Weights of a small GPT-style language model, trained from scratch on English Wikipedia.
Architecture: LayerNorm before each block, rotary positions, biases on query, key and value, untied embeddings, normalized queries and keys.
Training: 144M tokens, 4407 steps.
Each number is 128 + 32 x the weight over its row's rms, rounded and kept within 0 to 255. Layers, rows and columns count from 0. The size above them is the row's rms in percent of the matrix's.

# layer 3 attention key, 96x96, rms 0.316, rows 36-63, columns 0-95
size [ 78  50  33  47  82  62  51  67  78  55  75  76  79  79 106  90 125 111 134 118 122 113 130 123 136 123 118 127]
[[128  87 126 161 177 106 108 141 143  82 119 116 102 159  89 153 180 109 134 128 124 189 161 119  80 128 110 161 117 144 128 110 150 168 148  99  61 118  77 139 134 128 102 148 121 126 107 186 111  99 159  79 104 130 160 163  90 133 125 150 106 101  86 106 111 145 146 163  63 134 168 148 124 122 129 115 134 124  84  79 105  72  19 152  91 112 182 169 125 141 161 111 166 114 134 210]
 [165 140 119 121 136 110 167 178  86  80 191 138 141 146 142 167  81 102 206 152 147 160 144 154 157 133 138 143 119 156 146 149 172 151 137 117 187 136 171 111 177 103 118 173 129 128 174 164  72 126 133 136 126 156 125  86 124 130 173 157 115 164  96  78 103  93 204 157 118 157 194 128 129 125 196 136 146 148 133 139  95 181 167  94 146 138 168 151 147 146 182 157 158  75 122 123]
 [109 153 208 108 122 142 107  92 139  99 137 115  64 171 200  98  45 118 156 176 134  85 122 108 123 134  98 136 119 144 132 125 167 150 150 121 102 124  73 142 136 141  95 124  88 108  63 155 147 194 106 116  75 145 157 195 127 107  61 133 102 154  97 131 107 100 129 126 109  86 110 114 136  63 139 136 131 108  89 163 144 125 139 114  94  93 113 119 125 128 110 139  52 107 156 188]
 [ 95 162 134 123 146 142 142 192 166  93 145 125 118 163 155 177 155 147 168 160 160 125 138 180  42 161 133 178 146 151 121 135 143 162 126 155 160 110 165 124 200 133 149 173 125 115 136 151 113 124 142  96 109 143 185 161 112 143 149 173 103 117  88 119 164 157 159 178  78 138 165 133 117 120 169 153  95 171 169 181 138  61 140 140 131 182 186 136 140 133 123 163 138 129 140 212]
 [184  98 162 162 162 138 116 150 124 101 101 130 148 166 125 159  95 101 113 148 169 193  98 184  35 147 141 124 121 120 175 148 130 195 148 144 170 121  81 107 193 151 123 143  86 126 147 159 115 141 158 107  91 115 155 158 105 109 102 133  65 112  77 139  94 141 141 162  96 128 125 124  86 117 160 154 172 157  99 101 148 121 119 115  94 159 162 160 162 188 136 130 148 130 140 220]
 [109 131 100 114 135 179 169 156 133 149 122 123  84 140 142 140  85 105 109 143 178 101 108 132  86 146 163  64 116 147  90 156 116  60 137 168  81 133 137 129  57 170 132 151 168 172 113  71 136  96 126 120 123 117  95 138  81 144 161 108 111  94 128  92 131  86 151 138 120 114 143  78 141 122 194 153 150 130 115 108  46 167 152 115 103 167 119 108 141 158 206 162 174  79  68 143]
 [115 123 130 117 163 132 110 181 126 128 193  93 104  56 181 185 106 145 197 156 174 171 133 147  79 143 127 177 135 172 102 123 147 177  99  92 147 159 167 128 118 117 109  91 164  87 124 180 121 158 116  99 140 121 135 117 109 117 120 137  99 110 102 139 124 149 156 150 175 183 162 158 137  84 179 121 112 128 161 105 145 108 112 125 102  33 137  74 107 109  99  91  88 149 116 188]
 [111 121 207  85 121 130  99 143 147 101  98 104 134 139 179 167  97 170 129 139 196 157 152 202  72 186  45 131 180  89 150 141 120 132 115 144 139 137  61 128 213 138 146 130 128 124  96 115 109  97 127 106  90 111 134 163 102 142 143 132  63 148 128 142 100 156 151 168 114 114 119 137 130 154 143 104 171 184 151 154 129 142 186 118 100 118 166 139  91 109 131  99 114 119 106 185]
 [121  84  91  82 148 155  82 193 165  58 123 124 149 118 128 118 139 124 138 124 183 168 131 153 120 121 155 134 112 130  65 164 120 166 130 113 155  84 167 129 126 119  76 182 122 161 142 173  86 129 165 106 139 103 187 171 142 113  92 124 112 133  78  86  80 136 183  97 127 189 114  87 159 122 129  98  48 162 140 117 106 125  90 118 108  81 175 124 128 114 132 149 151  82 109 188]
 [142 151 192 147 109 131 123 149 139 140 110 133 128 159  86 109 100 204 127 115 114 122 161 136 136 100 143  89 169  72 116 173  97  91 175 138 124 160 143 138 130 141 190 159 115 165 159 157 130  90 115 136 105 112 137 183 116 178 146 193 149  84 131  84 127 128  95 139  57 128 115  92 152 159 173 166 125 193 177 117 167 170 180  94 127 166 160 111 151 153 163 126 194  87 165 109]
 [175 125 131 115 158 150 134 177 130 104 106 152 126 185 132 140 139 139 172 128 164 189 129 228 129 158  61  92 171 114 115 119 143 164 163 115 164  80 106 158 160 143 168 185 140 172 116 140  95 163 124 129 121 141 141 181  67 184 156 112 100 145 124 133  91 174 162 137 136 155 124 133 136 169 194 168 139 160 150 149 139 153 181  91 131 136 195 126 119 104 157 109 117 172 152 157]
 [113 105  92 156  97 148 156  94 104 155 132 111 168  94 144  95  45 111 102 126  81  72 114 113 187  93 205 128 119 125 136 122 107 116 140 128 144 121 141 138  99 159 159 142  82  76 113  92 160 114 116 111 110 124  63  99 161 166 130 106 159 154 152 139 123 126  82  79 172 121 132 144 102 122  96  77 111 125 145  89 121 166 182 126 203 161  79 100 174 140 109  93 111 166 147  53]
 [108 139 174 115 139 144 125  93 156 113  72 125 113 161 106  95 133  70 135 116 123 131 107 106 171  50  94 177 145 111  68  85 100 124 119 141  81 122  66 157 131 146 170 111  79 144 116 122 130 157 123 120 108 113  94 181  75 172 111 137 177 141 137 137 144 125 140 150 139 169  33 113  85 180 126 169 191 148 125 146 142 155 191 146 120 169 174 115 123 173 134 129 154 154 149  82]
 [108 163 144 124 124  85  88 138 166 114 120  87 157  70 140 100 117 108  99 100 107 148  97 113 141  98 164 150 162 170  99  91  57 162  70 146  88 151  89  97  95  65 112 136 118 122 155 167 101 147 104 129 110 158  95  69 124  73  95  83 152  77 130 157 148 110 106 143 192 187 128 120 104 111  62 125 129 173  91 110 135 162 161  97 153 140  88 132 132 143 101 152 123 119  62 181]
 [146 125 118 118 181 113  78 146 153  65 109 161  93 101 171 135 145 155 125 136 165 115 101 140  42 124 118 150 143 130 141  60  90 159 141 158 133 148  84 144 160  70 113 174 146 144 144 196 101 165 158  91  81 128 159 109 131 132 132 117 117 100  76 131  95 145 165 147 109 160 179 114 193 161 145 105 147 123 108  98 121 116 124  89  97 134 163 168 154 168 128 181  91 138  88 210]
 [ 89  91 131  92 143 130 132 145 148  99 116 181 203 108 168  94 147 153 107 108 142 111 108 126  89 118 156 165 112 101 133 163 117 137 111 152 108 125 152 121 186  84 160 118 129 107 134 174  71  99 132  95  89 155 157 185 107 143 181 156 115 117 119 102 125 166 154 115 126 192 157  80 154 168 192 178 160 117 157 176  56 107 125  76  91 211 161 150 139 145 128  93 110 143 149 111]
 [130 131 124 103 141 143 134  90 114  67 111  68  59  82 132  89 110 150 119 139 165 126 132 138 148 110 156 174 178 172 142  91  22  99  93 107 108 112 108 103 147 124 107 161  88 100 170 137 139 170 175 121 141 164 114  87 132 162 103 130 143 110 113 105 124 160 112 105 125  61 124 115 140  65  89  85 158 144 104  51 142 122 141  85  99 137 118 138  98 194 122 168  95 119 172 127]
 [146 140 141 142 141 138 173  80  76 132 117 127 169 136  87  88  68 187 140 116  87  67  75 141 123 127 148 125 174 141 177 112  90 114  98 106 177 154 129 154  98 100 168 104 146 137 157 101 100  95  65 179 146 179 108  77 136 120 111 106 103 169 147 168 118  99  94 127 137 106 129 160 164 131 100 126 167  93 149 141 110 126 199 143 199 109 118 155 167  71  98 166 118 173 165 127]
 [122 113 145 172 157  14 148 123 137 103 138 114 139  87 137  78 106 113  91 125 123 105 138 187 132 148 123 108 179 146 162 185  71 153 193  98 114 146  84 104 128 136 143 124 182 124 141 130 140 124  82 112 131 107 126 121 203 141 116  90  79 140 182 134  95 101 130 114 165 179 146 113  92 101 123 149  89 203 138 167 120 140 114 136 114 112 121  70 183 129  99  80 146 147 163 122]
 [109 192 143 132 141 127 123 143  95  88 111 110 152 112 118 136 195 100  57 100 137 150  86 119 120  48 131 116 140 121 100  81 206 153 122 106 100 130 113 122 159 125 128 126  80  97 108 126 116 160 114 127 103 124 109 114 146 132  74 152 101 141 146 118 163 175 129 129 133 224  55 121 124 182 181 116 140  85 183 124 165 158 194  93 117 114 163 135  98 178 151 109 126 121 153 167]
 [147 248  96 185 152 163 107 103  92 152 177 122 107 152 135 149 102 138 134 144 116 121 176 157 142 107 140  96 120 145 140  80 153 120 103  94 140  93 125 143 177 158 110 107 167 191 123  83 135  56  98 123 142 124 124 115 112 136 112 129  79 123 171 117  95 136  36  87 128 130  87 129 114  88 163  79  87 117 121 129 185 170 134 109 187 105 112 105 108 108  99 161 156 103 128 131]
 [137 130 111 123  92 162 187 149 130 142 121 151 145 109 120  93 105 141 115 160 103 135 120 140 138 153 105 129 150 154 167 123 137 102 107 109 142 137 167 167  82 146  97  74  76 110  78  69  75 101 118 164 166  95 149 198 127 158 110 170  47 116 176 138 164 113  93 141 159  94 108 163  92 149  90 143 214 119 108 123  78 127  97 125 176 103 121 155 170  58 128 145 106 192 129 115]
 [146 139 123 115   0 130 158 120 118 103  86 129 124 140  79  73 132  91 146 128 116  66 111 167 105 110 129 142  75 159 100 146  89 153 144 185 102 115  88  97 111 117 157 124 128 198 137 122 104 155 126 106 125 103 162 106 160  87 155 108 108 137 159 122 126 113  88 146 118  97 128 142 153 165 163 153 162 123 149  53 148  89 154 203 159 112 111 145 151 148 148 102 152  70 120 145]
 [103 119 166 123  85  67 120 113 142 153 105 119  87  96 136 137 141 130 112 157 132  92 124 181 173 174 160 162 146 154 132 133 137 113 134 139  93 143  98 137  98 125 166 113  42 143 177 119 109 141  94 129 117 156 125  93 103 176 140 102 148 185 153 137 183  99 104  99 183 101  68 136  86 116 138 168  88  71 141 142  98 158  96 108 154 130 108 156 143  78 175 103 159 209 110  53]
 [186 154 128 119  95 110  90 133  98 154 160 146 110 138 111 112 121 157  84 167 101  95 205 106  99  95 158  90 164  97 156 126 124 159 142 115 142 121 128 102  56  78 113 104 104 129  76 137 119 118 122 107 172  87 102 165 127  98 152 159  88 108 182 183 168 184 150 106 159 101 126  66 163 140  99 156 103 172 116 111 164 131 164 115 102  75 101  53 117 129 159 129  69 123 139  80]
 [203 101 116 138 152 129 111 137 157  98 106 121 128 137  72 146 159 121 136 175 148 136 150 122 108  98 112  76  86 147 179 132 138 126  91 159 107 139  83  87 142 112 177 160  41 140 154 123 147 113 105 107 125 138 135 128 115 147 113 163 103 107  85  90 128  89 161 120 174 119  88 140 143 199  99 139 131 148  61  87 136 171  81 116 128 135  58 110 209  82 168 100 184 100 132 151]
 [ 81 114 110 153  97 156  26 140 132  94 163 145 140 110 120 167 116 110 191 175 105  82  65 155 117 175 136 138 130 109 117 123 162 138 109 129 116 111 127 162 164 177 126 176  85 136  85 163 137 140 146 148  86 142  33 137 132 111 111 131 112 155 179  69 163 159 110 113 144 110 130  84 139 109 139 114  92  78 117 168 175  76 118  86 135 144 142 138 139 175 105 149 112 158  70 108]
 [111 157 187 104 135 139  55 117 138 172 108  97 204 158  42 186 175 124 191 128 143 101 164 123  82  94 134 130 118 153 121 156  58 117 125 104 127 140 110 156 145 140 134 157 120 162 161 126 111  92  98  95 131 175 116 158 116 166  93 154 155 218 115 127 109 103 168 143 169 145 141 126 149 130 126 134 132 125 149 147 103 173 168 127 118 153 103 144  65  82  68 129 138 130  90 129]]
# layer 3 attention query, 96x96, rms 0.279, rows 37-63, columns 0-95
size [ 57  77  92  70  64  73  96  83  78  92  75  89 111  85 100 115 126 133 133 123 126 118 122 125 122 125 120]
[[138 134 126 132 139  57 134 150  96 147 115 148 120 154 132 120  90  91 108 158 164 123 122 108 116  92 125 173  90 125 142  91 176  71 119  72 198 104 119 104 104 105 130 199  79 106 126 121 138 136 120 103 190  83  49 121 114 148  99 170  81 138 121 100  93 150 122 181  98 113 110 159  89 127 163  59 135 155  93 122  92 137 127 220 161  83 156 116 128  96 146 173 122 115 127 131]
 [ 90 150 181 106 165 131 162 132 195  86 132 117  81 188 140 140 143 213 118  35 122 125 153 111 174  88 101 143 108 129  80 171 161 127 143 167  86 111 128 114  74 143 120 180 126 128 129 130 183 123 130 106  94 161 152 130 158 189  95 104 164 123 110 128 133 123 159 128 187 159 133 119 118 114 180 121 120 153 139 147 104 164  95  82 108 128 123 126 195 130  75 116 159 165 166 134]
 [110 129 153 186 187 107 115  79 131 150 154 133 153  86  87 133 187 127  76 129 141  97 137 125 116  99 138 124  87 149 173 128 192 133 201 130 119 185 152 140  92 129 124 134 128 126 168 174 135 123 162 139 135 145 157 172 158  65 135 145 139  90 123 117 180 161  78 160  82 177 140 105 124 161 182 148  74 118 133  96 125 196 107 162 186 185 142 156 166  96 108 139 155 145 146 105]
 [168  97 219  89 187 165 132 156 196  85 131 112  92 155 148 132 166 151 130  76 175 180 175 108 117 145 142 174 146  95 128 174 153 170 138 152 140 105 184 129 157 109 115  78 159 129 158 151 159  94 137 192 115 135 155 168 107 140  63 164 153 101 157 144 139 155  84 108 109 174 138 101 181 107 140 137  87 133 141 164 106 133 161 137 119 133 154 139 113 119 129 136  95  69 120 163]
 [106 198 115 168  95 156 115 145  99 137 114 162 113 139 158 127  72 166  73 176 155 107 118  78 158 119 147 116  78 112 133  85 127 140 191 128  82 129 156  69 158 159 157 122 118 118  95 112 111 178 174 124 105 108 112 107 153 137 132 166 111 121 164 103 131 113  97 158 113 164  95 108 141 150  94  79 111 114 179 176 141 188 134 158 182  79  88 125 143 145  68 133  66  74 159 167]
 [197 163 104 137 102 141 158 143 172 180 174 116 198 124 154 144 124 125 160  91 103 170  92 112 168 113 172 149 149 147 105 143 152  89 107 109  99 131 116 138 155 106 122 166  79 153 150 110 116 138  99 115 119 210  79  73 133 124 106  64 191 120 115 168 108  97 169 163 151 106 141 199 148 125 154 161 146 174 141  87 153 108  91  92 114 136 181 107 134 106 150 137 165 132 161 179]
 [139 150 145 122 192 167 185 153 124  78 162 154  93 139 146  98 154 124 116  56 153 139 130 120  91  82 102 151  85 118 132 138 185 153 145 136 121 138 147 136 156  69 146 126 158 140 157 221 138 128 163 191  71 103  97 193  99 161 115 137 134 125 155 136 164 131 122 117 124 134 173 105 171 149 108 170  93 100  98 138  98 127 105 105 136 179 128 151 153 160 174 102 190  66  96 107]
 [127 129 190 154 145 135 124 153 137 159 125 158 172 170 153 115 156 128  95 176  76 112 101  81  81 140 161 161 150 102 102  99 160 182 131  72 115 116 152 143  97 176 141 143 134 114 137 111 178 117 109 109  96 193 158  74 198  99 121 133 156 122  98 136 121  96 131 167 130 120  95 161 161 121 140 122 119 103 129  72 155 165 153 204 150 185 120 124 178  73 152 126  69 151 145 189]
 [149 127 149 120 133 150  79 110 109  66 123  76  91 122 115  56 141 106 103 131 156 141 125 137 175 177 134 102  65  81 154 116 123 166 144 146 120 150  95 152 104 117 151  63 114 114 111 110  89 120 121 192 128 104 129 140 105 122  92 164  90 131 178  97 101 127  75  98  49 159 166 104 151 120 113 107  73 103 112  89 180 158 197 103 108  81 125 106 109 124 156 102 157  87  87 170]
 [141 130 132 121 153 176 161 116 100  80 105 186  96  91 122  55 173 119 121  99 135 116 105 114 117 126 114 108  63 151 157 152 125 156 183 139 128 115 124 136 197  71 147 101 147  81 133 205 103 145 157 140  94 106  93 126  84 127 149 122 115  97 141  96 144 137 107 117  89 151 164  69 131 136 110 195 101  91 100 153 116  85 124 115  94 174 145 123 117 170 157 143 188  69  56 125]
 [ 73  88 153 109 144 149 130 126 104  79 126 134  83 109 153 133 146 111  93  80 194  75 193 114 115 110  94 103 119 164 110 138 129 121 101 157 121  97 145  96  89 122  49  91 144 134 109 152  82 172 176 108 142  46 137 152 108 108 124 137 101 134  98  75 141 133 101 103 121 108  81  52 134 104 128 132 127 136  92 179  90 145 154 156  62  99  88 177  86 102 153 121 138  85 138 131]
 [141 138  77 103 141 129 104 136 166  79 128  43 102 115 135 145 100  99 167 135 172 153 168 130  77 109 110 107 190 167  90  92  70 115 113 123  85  80  80 171  91 114 117 167 120 118 139 130 108 158  95  81  94  86 146 169 174 112 111 104  91 132 178 158 158 104 116 133 143 172 141  75 109 156 110 165 133 200 140 168  93 132 151  85 112 119 141 114  93 156 162 119  55 130 128 138]
 [127 137 160 111 122 121  98 122 148 169 183 164 202 128 164 134  92 132 139 148 120 110 147 186 115 131 134 181 225 115 167 132  92  99 134 125 118 148 125 101 134 167  75 124 128  92 151 102 182 146  93 137  88 139 185  77 182  96 186 132 185 106 129 156 150 123 134 155 132  97 120 160 118  77 117 105 116 126 109 127 142  84 117 152 194 128  61 126 142  76 119 131 110 186 148 177]
 [117 134  79 101 138 119  78 139 166 136 144 168  90 107 131 105 175 172 114  80 164 117 129 115 111 148 106 136 141 150 123 109 111 143 147 131  80 125  78 162 115 130 129 172  82 159 140 193 139 176 136 128 115 169  92 188 148 131 100  93  91  97 166 135 111 114 156 106 123 195 198 126 206 145 147 161 154 141 195  88  25 164 111 125 118 129 140 125 135 156 177 147  85 133 127 119]
 [128 118 134 162 170 169 168 154 150  91  81 140 125 128 134  94 153  59  87  53 108 137  80 116  90 104 158 122 101 131 160 156 173 126 119 129  97 160 152 118 127 109 136  94 167 126  75 162  86 106 144 119 102 129  62 166 110 177 107 107 108 104 113 124 145 153 114 133 136 157 156  37 110 128 159 151 105 139 101 157  51 103 116 122 107 157 183 157 141 125 158  83 189  67 105  96]
 [ 99 121 180 143 159 129 116 154  72 143 147  98  72 134 116  64 144 153 125 143 135 191  89 108 120 179 137 103 159 146 146  48  50 102 129 128 117 123 127 172 107 134 102 156 104 102 145 153 139 171 147 162 123 128 157  76 181 178 154 131 100 132 153 119 104  90 196  81 143  83 149 148 117  98  92 124 176 140 129 106 153 158 170  60 116 156 145 132  78 177 152 154 157 109 160 125]
 [111 108 108 154 145 116 114 169  63 109 128 146 181 152 151  84 123 134 137 156  57 107  33 121 114  95 173 113  96  88 145 125 162 145 104 113 183 167 106 146 100 166 179 110 155 113 127 118 120  63 105 120 144 161 128  49 154 158  95 104 122  77 123 155 138  77 131 183 103 139 176  89 139 128  86 100 123  63 135 123 168 111 147 145 151 129 132 152 174  71 117 119 141 110 143 165]
 [133 163 151 149 163  63 139 159 177  97  99 140 128  79 160 110  99 125 137 144 150 112 135 183  86 152 106 140 203 161 115 137 106  99 137  57  88 147  61 110 152 153 146 124 145 123 146 126 214 139 117  47 150 145 157 142 125 170 139 111 158  99 165 130 123 127 129 164 153 164 159 149 108 138 125 193 107 158 181 172 123 159 101 125 144  96 133  94 175 170 113  98 111  74 170 146]
 [ 65 145 142 123 105 171 184 155 102  94 101 134 108 168 158 168  86  82 111  95 120 114 114 107  94  42 140  93  97 146 117 103 150  99 136 109  82 122 183  82 120 121 138 135  61 128  66 137 150 176  76 123 148 151 131 131 149 157 120 111 129 128 144 124 122 165 112 144 131 202  88 122 165 120 220 102 144 111 167 134 122 180 137  87  76 135 180 136 117 114 156 145 103 126 123 177]
 [131 153 109 189 108 135 152 104 110 134 140 123  80 150 129 165  80 128 151 192 140 107 150  97 160 132 123 177  96 133 146 116 128  85 121  54 144 144 163 143 188 146 150 130 110 141 145 104 144  48  97  95 152  86 185 138 103 139 118 157 127  87 185 102 110 146  91 174 113 142  53 126 161  94 180  94 110 157 139 114 168 142 129  23 155  96 138  98 102 112  83 134 136 140 132 124]
 [155 174 132 115 122  94 121 178 128 148 162 137 138 113 163 155 130 114 138 156 127 125 117 121  88 141 115 170 157 129 106 112 150 105  69 138 214 143 141 151  91 167 144 160 100 129 100  76 140 157 128 165 178 133 109 139 130 121  80 200  90 110 135 130 138 121 121 129 159 171 163 179 108  78  77  71 209 145 139  80 124 147 145 135 108  83 122 168 199  82 144 120  91 188 182 128]
 [140 116 106 125  88 143 134 131 105  59 134 162 137 159 126  70 139 117 121 184 171  95 108 200 108 128 106 165  94  99  77 126 104 143 140 209 104  73 116 150 150 134 175 153 142 172  67 124 110 201  83 112 118 114 195 111 175 117 107 162 111 127 115 188 134 128  99 125 148 118 131 161 172 186 178 132 125 131  85 138 145  94 154 170 182  92  98 137 121 148 144 110 155 135 132 157]
 [ 94  83 158 112 124 145  97 101 194  65  42 166 120 135 180 121 141  73  85 138  49  95 141 120 156 120 142  62 110 165 152 120 100 141 112 154 137 104  86 163 146 158 153 107 102 175 161 151 103 146 157 101 106 139 135 115 143 145  94  65 167  67 151 113 158  64 115  97 155 112 148 148  93 113 126 163 121  98 105 124 123 106 118 116  92 146  98 156 152 129 162 165 158 135 102  74]
 [162 134 110 117  83 115  90 146 126  96  56 120 131 147 113 156 105  92 145 144 146 133 200 118  90 139 156  95 138  99 170 109 140 133 150 123 169 122 114 126  78  63 130  85 103  96  90 130 123  81 175 136 133  79 104 116  87 167 230 134  78 103 124 187 137 114 167  79 108 165  80  86 157 128 113 156 125 165  99 116  66 113 192 128  93 162 151 131 152 139 110 118 126  90 107 114]
 [205 125 149 113  78 106 110  79 129 137 154  91 144 134 117 184 127 112 117 166 130  64 106 145 119 123 105  89 106 116 146  87 139  86 116 141 146 140 149 105 138 128 127 165  72 170 134 143 184  96 135 142 163  91 103 122 166 113 121 160 120 139 111 110 106 130 133 147 205 115  79 151 195 135 103 191 164 162  89 112  89 158 142  67 173 107  62 110 211  86 124 107 153 133 129 151]
 [129 100 143 152  95 170 105 194 143 129 153 151 199 145 124 202  83 144 138 175  73  76 168 175 124 176 128 175 166 103 149 109 128 163 142  88 108 138 137 168 144 165 116 215 123 151 155 121 152 110 134 140 119 156 105  53 142 112 122 158 133 153 152  94 153 138 105 158 155 128 116 150 110 115 124  83 117 110 129 171 181 149 123 135 142  50  90 112 136 149 134 153  88 198 109 135]
 [105 167 110  87 137 138 112 156 147 144 132  83 135 101 164 200 109 139 124 149 131  98 185 100  97 114 159 136  91 167  94 118 105 118 135 137  98 151 136 180 163 164 109 170  92 162 136 123 111  76 122 143 114 174 124 132 168 130 128 121 110 232 112 172 102 152 181 206 123  75 123 143 173 138 121 122 151 129 205 128 136 177 136 170 159 134  89  96 101  95  92  86 155 161  99 156]]
# layer 3 attention value, 96x96, rms 0.349, rows 32-40, columns 0-95
size [ 88  90  86  81  81  84  87  74  89]
[[111 123 169 168 121  97 117 109 106 100 197 183 100 101 115  48 153  85  69  97  79 117  87 165 143 111 142 123 133 116 183 150 158 157  93 156 100 143 142 156 117 143 171 121 167 144 109 157 139  95 122 123 100  89 167  89 140 117 129 131 156 126 204 138  86 160 154 152 162 119 106 161 110 111 172 126 109 129 108 147 105 148 119 160 124 148 150  32 186 168 139 104 111 154 201 138]
 [138  73 120  30 140 116 109 142 141  81 116 128  79  91 157 115 163 123 127 128 111  56 156 192  90 111 162 151 158  74  68 167 130 148 143 117 125 124  66  99 128 150 170 172 157  41  90 121 151 104 108 130 147 151 165 171 126 142 104 140 116 152 162 118 119 167 126  91  97 120 117 108 118  86 142 131 107 143 153 141 100 118 202 128  89 158 134 141 187 117 142 147 123 142 190 125]
 [123 167 161 143  88 173 131 104  95 172 120 138 131 155 141  94 117 113  82 156 156  75 111 134 207 116 108  73 154 141 144 196 150 135 152 172  85  91 185 158  96 168 163 120 132 112 150  84 126 119 129 211 157 107  87 141  99 141 115  93 178 139 179 138 127  72 104  83 135 123 103 117  93 139 159 144  90 171 170 118 141 134 139 130 102 193 109 138  95 111 112 166 129 157  86  76]
 [135 129  99 100 144 139 148 159 147  83 166 167 116 135 137 116 101  98 129 139 143 105 106 147 120 134 103 108 144 140 104 175  57 130 140 144  73  87  71 123  96 135 163 208  90 177 143 135 131 148 177  52  89  93 137 234 131 130  85 103 165 102  94  88 130 116 120  68 121 149 123 104 145 219 147 141 146 134 136  96 126 116 151 132  91 113 139  96 118 131 143  86 172 133 172 145]
 [129 151 118 124 113 133 187 125 155 140  67 144 144 176 209 145 102 152  49 137 160 109 114 130  94 129  88 109  76 118 144 103 177 165 124  89  93 116 152  76 178 124  76 157 125 116 182 112 123 159 122 119 183 173 167 125 126 108 157 138 113 157 162 133 175 145 150 155 155 109  71 135 149  92 143 163 135 166 110 112 103 115  80 168  83 133  91 105  73  85 158  92 147 184 104 125]
 [110 157 125 131  95 157 130 124 217 130 151  93  78 155 110  89 155 125 114 109 151  82 118 173 146 134 146  68 135 145 167  81 162 109 138 134 178 125 128  95  94 165 142 163 120 110 175 102 127 114 119 179  78 111 148  89 160 158  93 130 195 130 183 131 155 110 105 168 109 106 139  85 159 169  94 150  36 175 110 144 125 190 153 119 153 108 104 113  99 104 181 143  75 132 143 124]
 [ 71 152 126 156 158  93  87 171 136 143 138 109 150 177 147 146 162 137  88  83  82 120 111 134 139  82 138 113 127 109 138 142 204 137 148  76 175  94 162 182 108 182 128  80 122 177  54 117 105 101 108  90  81  61  92 191  83 130 110 175 110 130 108 150 177 148 154 155  73 142 170 120 157 117 136 141  87  95 128 142 112 120  96 113  93 110 137 143 156 147  89 149  90 143 105 132]
 [119 118 156 154 232 116 135  98 107  94 122 141  65  95 128 160  95 141 163 167  83 173 119 142 105 146 130 188 134 126 181 110 120 135 107  97 160 138 168 108 156 116 178 151 123 143 129 103 128  87 172 114 132 130 132 113  62  92 148 153 131 153  75  68 162 129 127 100  74 108 106 157 181 140 105 148 186 149  95  89 129 134 110 164 151 154 167 134 118 209 119 131 189 155 155 120]
 [ 58 122 116 121 119 165  92 158 145  81 131 102 161 111 129 171 150 114 141 125 104 135 100 121 117 165 124 140 135 100 150 129 162 145 109 131 110 119 155 140  89 102 119 170 178  86 121 139 106 124 122  87 132  66 186 140 119 123 181 193  65  76 129  99 131 132 132 101 188  91 189 108 142  93 149  88 155 169 109 120 123 112 121  90  97 127 110 165 148 207 147  50  90 103  48 131]]
# layer 3 attention output (transposed), 96x96, rms 0.307, rows 32-39, columns 0-95
size [ 90  81  93  87  75  98  89  78]
[[107 117 110 100 126 189 119 164 168 168 142 146 118 176 124 171 105 198 138 138 164 113 145 119 135  93 117 136 112 168  85 111 121 108 148  83 177 120  83 144 146  71  59 165  77 136 177 132 145 134 132 134 164 101 111 192 161 128  99  94 108 153 148 138 145 161 154  95 167  84 106 155 172 164 118 110 158 124 152  95 121  99 126  91 124 152  82 149  40  78  87 111 131 157  82  86]
 [176 132 100 233 115 149 163  52  79 151 121 111 135 147 142 112 106 115 198 147 159 104 133 101 142 172  96 155 106 127 127 137 168  92 127  77 133 133 185 117 125 134 102  56 110 170 161 122 115  89 114 169  84 123 150 134  99 109 126 138 114 125 133 123 162 169 100 139 145 131  93 122 134  95 106 109 142 222 148  76 166 122 179  88 148  93 125 116 112 134 114 184 142  89  96 157]
 [143  91 126 103 158  71 153 111 134 127 128 111 142  96 137 102 146 175 139 209 132 145 150 149 129 143 127 141 152  55 111 113 148 125 123 106 192 155  74 112 134  93 180 169  75 124 138  86 142 150 105 135 162 174 193 106 164 169 130 153  62 105 121 113  82  83 101 167  98 162 162 139 113 105 109 101 198 169 123 138 124 146 148 108 117 119  80  88 113  85 154  88  92  83 136 180]
 [124 105 125 171 117 117 113 102 133 128 120 100 159 166 142 161  67 137 134 113 150 140 119 103 134 120 215 142 180 163  97 105 178 171 134 135 205 148 181 138  81 134  97 100 153 144  76 172 138 109 117 191 118 157 116  60 114 150 108 109 115  98  93 109 158  58 164 163 120  68  83 123  92 103 173  65  96 106 155 101  90 168 114 101 121 145 137 148 119 125 124 168 124  86 132 153]
 [128 173  89 188 121  99 118 162  52 131 119 145 144  94  60 125 126 127 165 171 138 140 158 143 150 130 111 126 159 109 140 167  28 168 111 104 113 126  99 159 117 187 117 151 134 123 147 132 110 125 130 111 145 145 126 127 122 178  75 151 100 141 106 103 129 158 117 146  69  79 152 136  98 116 126  79 181  67 187 106 107 120 160 155 165 169 115 112 133 133 156 151  90 186  48 133]
 [164 206 137 109 128 154 141 134 135 105  86 131 181 167 140 149  91 139 146 169  77 148 110 174  66 194  89 102 147 149  97 123 113 123 192  62 109 167 148  89  60 130 148 135  61 105  75 150 127 111  96  75 104 124 151 147  88 134  92 173 119 112  97 111 131 105 136 159 142 105 149 151 108 152 142  82 134 111 186 118 161 123 159 158  75 131 138 176 141 157 129  91 126 155 165 116]
 [139 142  96  58 155 170 145  68  87  80 148 128 121  84  92  81  77  96 112 126 147 119 113 153  80 182 133  96 177 147  86 104  63  69 142 169 135 133 124 132 121 138 116 180 127 127 153 112 152 168 131 113 108 106 163 149 180  96 162 184 170 167 113 123 133 137 144 130 179 123 101 138 122 115 145 117 127 162 132  79 119 115  86 141 190 150  56 116  82 110 149 179 181 135 154 128]
 [143 130  94 105  84 162 151 106 205 107  98 104 144 144 184 129 155  97 127  90 131  79 200 135 160  98 114  86  88 143  82 183  84 148 104 180 117 150 101 161 144 124  76  70 146 120 122 155 109 106  98 167 138 137  82 166 165 147 206 108 185 110 109 153 117 161 113 148 124 167 121 108 135 189 141  81 115 132 144 173  92  90 149 115 137 103 157 157 151 110 128  69 130 112 133  94]]